config = dict(
    num_hidden_layers=12,
    hidden_size=96,
    num_attention_heads=3,
    num_key_value_heads=3,
    head_dim=32,
    intermediate_size=384,
    vocab_size=8192,
    hidden_act='tanh_gelu',
    norm='layernorm',
    norm_place='pre',
    norm_eps=1e-06,
    positions='learned',
    qk_norm=False,
    attn_scale=0.177,
    bias='all',
    tie_word_embeddings=True,
    parallel_block=False,
    init='normal',
    init_std_qkv=0.051,
    init_std_o=0.0,
    init_std_up=0.051,
    init_std_down=0.0,
    optimizer='muon_variant',
    learning_rate=0.00456,
    lr_mult_down=1.5,
    beta1=0.95,
    lr_head=0.0114,
    max_grad_norm=0.5,
    warmup_steps=200,
    schedule='wsd',
    decay_fraction=0.54,
    decay_shape='linear',
    final_lr_fraction=0.0,
    batch_tokens=32768,
    max_seq_len=1024,
    doc_mask=True,
    train_tokens=150400000,
    max_steps=4590,
    dataset='wikipedia_en',
)
Each number is 128 + 32 x the weight over its row's rms, rounded and kept within 0 to 255. Layers, rows and columns count from 0. The size above them is the row's rms in percent of the matrix's.

# layer 2 MLP down (transposed), 384x96, rms 0.323, rows 46-62, columns 0-95
size [107  90 124 107 137  92  95 114  86 100  86  78 107 108 118 100 113]
[[ 84 110 100  91 130 100 114 110 139 151 175 135 134 146 170 120 201 171  71 122 101 107 144 155 145 120 127 121 100 145 145 136  51 116 170 156 147  84 135 129 182 166 120 111 168 100 106 102 120  85 200 115 155 110 150 148 103 130 178 140 168  79 124 136 147 115 135 109  75 109 175  83 170  79 138 104 214  75 105 123  73 100 119 122 180 129 134 165  84 116 147  93 157 146 148 129]
 [101 111 108 131 105 195 128 141 170 132 120 167  58 139 110 114 174 117  95  58  71  78 135 151 114 146 144 133 149 116 120 103 190 149  82 119 109  92 146 168 133  96 132 165  86 145 121 129 134 103 162  93 102 121 150  83 156 163  70  93 115 132 100 163 111  34  83 120 136 143 167  99 173 197 116 158 128 128 199 170 163 138 131 143 102 130 161 131  90 152 137 117 156 131 166 119]
 [129 113  82 125 157 109 188  97  93 148 116  93 129  99 100  89  88 132 127 104 100  91 143 182 107 106 159 138 107 141 127 139 109 111 116 155 136 143 165 121  87 162 161 133 158 184 126 132 182 131 154 191 124 125  59 145  87  97  94 126 112 184 168  84 100 172 116  92 152 140 120 146 193 153 139 140 101 108 102 130 138 153 169  38  96 109 158 168  90 150  88 197 104  90 154 166]
 [120 142 170  80 174 131 141 118 147 138 123 149 135 142  43 179  87 123 132 149 102 124 174 189 114 147  63  85  78  64 137 161 129  73  85 127 140 154 121 141 124  79 116 153  95  91 151 125 177 205  95 127 135 165  93 113 125  70 167  99 170 152 141 128 113 126 142 147 152 204 134 122 118 129 109 103 153 125 141 179 147 121 134  94  60  94 171 101 135 120 108 117 110 137 173 129]
 [159 173  95 186 116 143  77 172 110 157  96 149 183 102  83  88  76  95 121 164  80 159 111 155 148 145  94 116  57 108 154  95  86  84 165 176 125 113 150 147 162  98 138 130 174 127  83 170 160 100 155  67 137 162 192  87 164 174 119  84 129 165 113  98 120 146 149 109  94 107  84 143 108 182 154 133 134  94 130 130 133  65 134 163 133 131 152 107 116 143 123 155 130 134 149  90]
 [162 109 124 135 162 116 154  61 109  94 148 117 164 108 112  65 131 127 118 130  82  84 124 189 111  72 113 172 185  82 128 172  95 131 142 155  90 134 155 110 126 149 176  92 140 115 150 163 168 141 144 115 131 135 160 144 112 191 122 107 117 156  88 126 152 137  88 146  54 157 123 136 179 136 107 161 141 140  53 118 211  93 131 190 134 108  91  71 118 146  97 100 161 141 131 109]
 [ 97 155 146 122 111 126 152 157 104  99 177 172 110 125  79  90 124 102 138  88 120 131 160 141 178 152  94 153 123 162 135  72 105 129 134 122  53  59 147 143 159 147 147  88 145 174 165 120  54 149 204 130 135 148 118 170 120 134 121 184 165  65 157 120 130  86 136 126  94 126  98 145  99 141 154  80 189 138 145 137 100 130 101  97 151 164 166 110  73 170 130 123  62  91 152 120]
 [165 103 162 134 149  81 115 121 173 117 136 144  45 128 133 122 116  82 130 131 103 201 127 116 164 126 133 140 101 101  67  65 136 129  83 128  96 170 202 179  93 159 139 147 100 140 137 152 136 128 133 115 116  78 132 108 174  93  90  87 126 109  88  89 126 174  84 129 158 109 139 134 135 165 133 164 183  42 154 159 157 147 135 176 110 156 130  88 140 145 145 160  99 167  81 146]
 [168 136 144 135 108 142  89  96 122 189 201 156 101  91 112  84  70 128  66 146 113 113  42 166 176  89 161  92 185 154 151 101 154  94 109 175 133 140  81 148 123 104 100 130 151 146 130 119 136 128 156 143 139 149  88 131 109 184  91 170 119 105 138 178 102 125 180 160 148 154 113  66 141 125 147 145 142 130 158  82 124 136 122  86 148  83 103 172 160  84 159 155 126  84  95 142]
 [ 86 188 102 180 164  79 164 122 226 155 185 102 111 155 128 111 126 111 117 155 138 120 178 113 121  83 126 153  61 114  85  79  78 105 149 118 110 157  72 154 117 107 125 119 121 147 148  80 122  78 123 128 111 136 187 126 207 155 136 123 142  80 111  76 113 169 127 133 111 160 139 105 142 123 160 152 122  80 148 135 129 155 116 158 103 173  82 151 110 179  84 151 118 105 143 128]
 [152 146 144 154  43  87 130 141 127 147 120 170 118 140 119  94 128 221 108  58  87 135 119 141 117  52 126 154 173 107 164 193 170 147 158 145 139 133 141 120 161  55  96 127 145 132 148 103  97 140 123 104 171 160  72  51 147 143 145 134 177 144  99 117  96 107 153 151 102 131 122 175  89 143 131 145 153  95 131 130  86 110 107 186 102 138 158 149  88 128 124 114 162 133 117  83]
 [102 156 109 121 165 167 138 111  94  72  94 187  95 124  70 112  71 152 145  86 125 103 110 109 107 160 104 130 133 167  85 165 112 193 156  96 187 114 158 125 156  82  92 139 177  72 122 143 187  95 115 154 142  77  92 175 154  92 117 126 189 132  95 146 165 157 129 109 154 120 114 162 158 176 111 143 112 141 157 154 116 117 147 118 130 105 188 120  91 168  55 108 127  96 106 126]
 [117 162 154 111 123 122  99 145 132 149  90 128 147 119 138 143  85 198  86 133 151  72 140 152 107  75 141 127 152 109 148 137 133 105 153 122  98 134 155  76 110 109 162 154 132 179 136  91 162 192 132  47 150 120 110 160  92 162  79 158 157  80 110 112 101 116 125  85  70 148 142 156 102 148 177 101 132 125  62 111 137  98 163 140 125 145  72 106 147 140  77 213 123 183 173 160]
 [166 106 127 139  91 104  96 154 196 143 137 107 183 129 120 108 182 130 126 164 133 152 107 146 152  98  54 167 115 101 140 122 138  85  84 112  77 143  83  99 129 157 130 110 135 119 123  67 173 150 150  69 126 175 118 119  63 160 139  91 133 159 101 122 182 145  75 187  97 169 119 121  78 117 129 147 116 125 118 133  91 115 156 220 142 139 115 112 139  89 178 139 134 196 105 127]
 [ 91 181 137 143 154  84 184  81 195 128 131 122 113 190 142  77 144 127 152 104 147 160 140 146 135 127  64 145 165 115 154 114 127 153 149 112 175 167 106 141  72  93 169  88 118 116  67 136 147 155 146 112 130 148  94 112 136 150 143 120 182 141  24 142 169 114 139 131 124  72 135 111 150  97 100 145 114  96  51 123  85 131 164 155 140  72 140 160 155 113  90 154 152 122  97 108]
 [ 81 130 103 162 170  67 131 174 182 152 148 182 144 151 101 112 117  60 145 105 125 158 112 111 117 140 130  73  30 121 137 123 111 140 117 138 140 164 126 102 119 125 142 162  84 156 144  80  71 190 154 133 158 129  97 175 184 210 115  96 119 158 142 119 138 163 110 106 103 143 157 140  93 123  84 195 142 132 143  92 163 125 126 121 130  85  65 125 145 112 165 127 142 110 108  97]
 [135 111 122 136  94 127 146 122  89  90 124 183 146 137 169  92 165 205 119  84 132 109 149 147  86 167  93 205  73 132 114 135 108 180 129 102 106 119 148 165 151 109 109  83 165  48  99 117 135 116 110  86 128 124 154 149 139 112 144 109 138  77 102 167 110 126 140 156 100 118 145 159 130 131 137 103 131 127 136 149 124 137  75 222 108  92 184 124 105 167 121  44 167 133 128 188]]
# layer 2 MLP up, 384x96, rms 0.269, rows 47-62, columns 0-95
size [102 109  97 113  88  96  96 117  92 106  94  95 121 108 110 127]
[[109 137 148 170 119 128 153 151 101 167 144 109 100 144 123 138  86 157 101  66  71 114 155 133 106 130 142 124 137 111 116 145  97 125 124  92  96 129 114 101 174 134 159 110 126 134 130 135 150  82 114 102  81 134 104 148  66  67  79 113 136 142 133  85 104  86 110 124 133 135 187 130 161 147 115  97 151 149  84  90 143 122 202 155 188 140 130 127  43 167 217 185 208 126 154 108]
 [109 140  70 142 120 108 122 158  55  80 168 107 123 148 109  76 118 132  89 147 158 135 139 188 128  86 127 162 152 139  98  87 148  77 114 116 137  92 105 189 142  82 128 147 137 155  92 119 137 104 139 131 111 147 149 119 174  95 139 139 189 192 170 126 115  94  86 147 151  99 113 150 114 163 151 158  27 172 125 108 130  82 159  45 101 135 142 134 131 112 117 172 189 128 132 145]
 [163 126 142 111 106 134 156 127 137 146  96  98 125 144 112 158 110 140 125 104 128 143 138 159 125 115  94 150 104  68  78 145 104 100  69  45 172 110  94 170 135  98 105 162 115 129  72 108 159 213 122 137  82 201  93  87 142 124 169 114 165 135 158 111 125 141  88 155 142 178 122 117  85 128  86 110 159  92 146 185 141 168 120 192 108 133 219 142 145 146 141 131  87 150 115 157]
 [142 117 161 125 159 108 116 111 207 155 151 139 111  61 106 170 108 154 111  98 161 109 155 147 122 105 188 135 158 180 163 182 158 134 115  74 131 129 142 134  70 143 123 109  60 154 153 113  75 136  73 175 162 110  85 173  82  91 151 140 146 106 107 136 136  70  92 131 126  52 122 127 122  91 105 145 128 101 100 109 100 162 130 133 102 161 168 188 121 147 103  89 133 125 187 156]
 [108 127 136 144 138 120 115 101 189 124 120 155 153 144 140 107 154  79 108 108 112 137 144 143 108 157  92  65 108 184 159  95 159 213 127 128 148 176 131 110 186 149 163 203  87 115 111 102  74 123 107 171 137 131 106  88  88 125 158 143 119 201 178 172 136 141  97 174 144 176 149 122 140 103  73  96 107 150 119 132 125  79 125 111  93 119  97 108 114  45 173 151 148  93 127 112]
 [141  89 155  96 135 130 123  96  98 116 122 102 141 108  94  66 194 132  92 109 153 151 211 156 179 112 126 151 159 124  73 112 165 132 183 100 124  53 123  88 130 106  93 112 137 173 123  57 116  99 122 142 103 173 139 138 104 180 119 179 126 140 174  96 147 171 137  90 115  77 117 136  93 140 103 118 155 180 173 109 134  80 130 176 106 176 128  87 101 160 115 142  80 128 122 161]
 [ 77  76 152 150 137 148 109 156 165 162 120 167  95 139 131 104 147 133 125 103 128 144 140 124 138  97 173 106 149  94 202 122 109 182  37  91  98 116 162 171  56 131 144 192 111 134 183 118  89 101 137 142 184 137 109  41  92  76  74 102 105 158  90 154 141 139 152 124 136 130 107 144 118 154 136 124 120 125 108 115 141 105 102 145 165 127  99  75 148 186 123 124 148 171 166 127]
 [ 97 155  93 131 160 103 157 180  95  87  92 139 140 150  95 154 189 125 152 129 124 159 188 115  81 122 106 146  98 155 114 149 123 141 150  98 137 135 138 140 134 138 185 161  92  91 112 115 129 110 139  63  95  66 132 127 136  95 181  76 130 115 112  49 196 151  96  93 107 146 158 153 116  84 149  89 110 161  68 154 162 170 129 132 131 194 125 110 169 192 103  85 155 156 123 122]
 [ 84 125 133 137 149 121 137  89 181 146 110  82 135 135  95  79  83 174 178 133 104 111 136  60 130 146 102  62 109 115 119  86 119  88 106 122 160 182 123 128  31 113 137 104 158 114 158 145 149 123 109 162 170  97  87  85 126  99  99  82 126 136  93 135 193 115 161 120 192 161 144 192 140 170 151 167 141 128 140 180 208 129 132 130 139 150 123 139 150 159  99 123 125 141  97 114]
 [124 126 126 135  83 120 181 132 172 170 140 148 102 176 105 104  97 141  84 120  72 165  97 110 153 139 114  82 188 155 161 149 116 163 115 109 157 158 137  89 134 126 162 163 151 140 123 112  92 158 132 179 188  80  57  96  64 138 132  81 178 153 120 164 155  85 153  77  90 100 101 146 169 148 187 140 111  88  84 121 151 120 182 161  93 113 124 180 126 116 127 119 154 108 103  90]
 [182 108 144 140 111 138 139 107 119  99 121 168 126 141 153  92  54 160 136  78  90  86  90  59 103 149 137  88  89 125 114 136  97 214 110 124 164 120  80 132 122  75  83 127 180  77 155 143 146 127 148 132 125  87 129 155 125 137 156 174 183 146 153 136 185 109 134 145  68 139 121 152 141 187  96 129 142 153 136 136 127 137  96 167 111  98 205  74 145 172  84  96 129 109 114 107]
 [159 106 127 150 133 147 150 174 138 165 144 152 117 136  99 179 140  75 151  59 136 105 148 118 135 149 168 117 173 154 111 106  76  98  90 148 167 129 142 157 150 188 123 151 148 106 114 134 150 101 129 231 139 104 140 102 129 135 135  61 117 133 112 132 200 139 160  80  70 126 110 126 145 126  66 104 147 121 168  90 129 187 150 103 155 105 131  74 112 127 101  78 124  50  93 106]
 [ 94 121  81 127 141 160 147 149  52  88 151 125  73 110 111  86  94 120  73 132 149 153 143  73 140 197 176 123 124  99  82 118 105 123 131 139 173 121 162 115 119 108 134 161 115 155 122 137 104 126 143 162  99 103 162 201 213 132 162 154 152 108 137 143  95 112 166  73 151  80 101 151 155 126 133 162 133 192 164 151 140 183 120  73  61  76 119 142 127 160 102 124 121 121 125 112]
 [115 173 140 140 184 101 175 117 151 162 172 144 145 190 129  69 141 156  96  95 191 163 127 120 158 101  82 169 147  85 121  68 136 166 115 128 140 132  83 129  91 105 124 132 114 163  68 131  74 140 123 129 143 155  49 115 157 127 149 113 137 113  26 138 135 119 128 102 159 101 149 129 140 141 119 139 123  76  63 159 100 129 141 115 127 166 162 199 159 157  88 111 143 151 110 129]
 [114 127 125 133 132 123 135  93  81  89 124  98 110  89 164 147 137 148 111 149 106 126 124 161 219  87 149 220 142 172  87  69 111 120 151  87 109  88  88 119 123 117 129 142 173  98 102 185 176 154  94 109 115 129 159 139 129 125 152 124 151 138 106 163 162 119 111 155 157 115  58 114 218 136 106  55 199 146 132 109  92 104 139 135 126 105 127 150  83 159 132  97 114 165 109 115]
 [ 77 144 131 153 119 122 155 127 154 201 210 101 102 103 124 131 105  42  87 165 158 140 157 108 181  86 135 120 147 130 171 108 115  65 161 151 114 156 156 100 134 152 127 125 102 209 124  88  99 159 126 142 122 182 122 136  99 136 141 146 132 149 125 147 121 112 105 151 169 105  95  62 104 120 146 126 129 133 145 138 141 131 172  75 150  99 101 150 112  67 123 181 134 157  86  49]]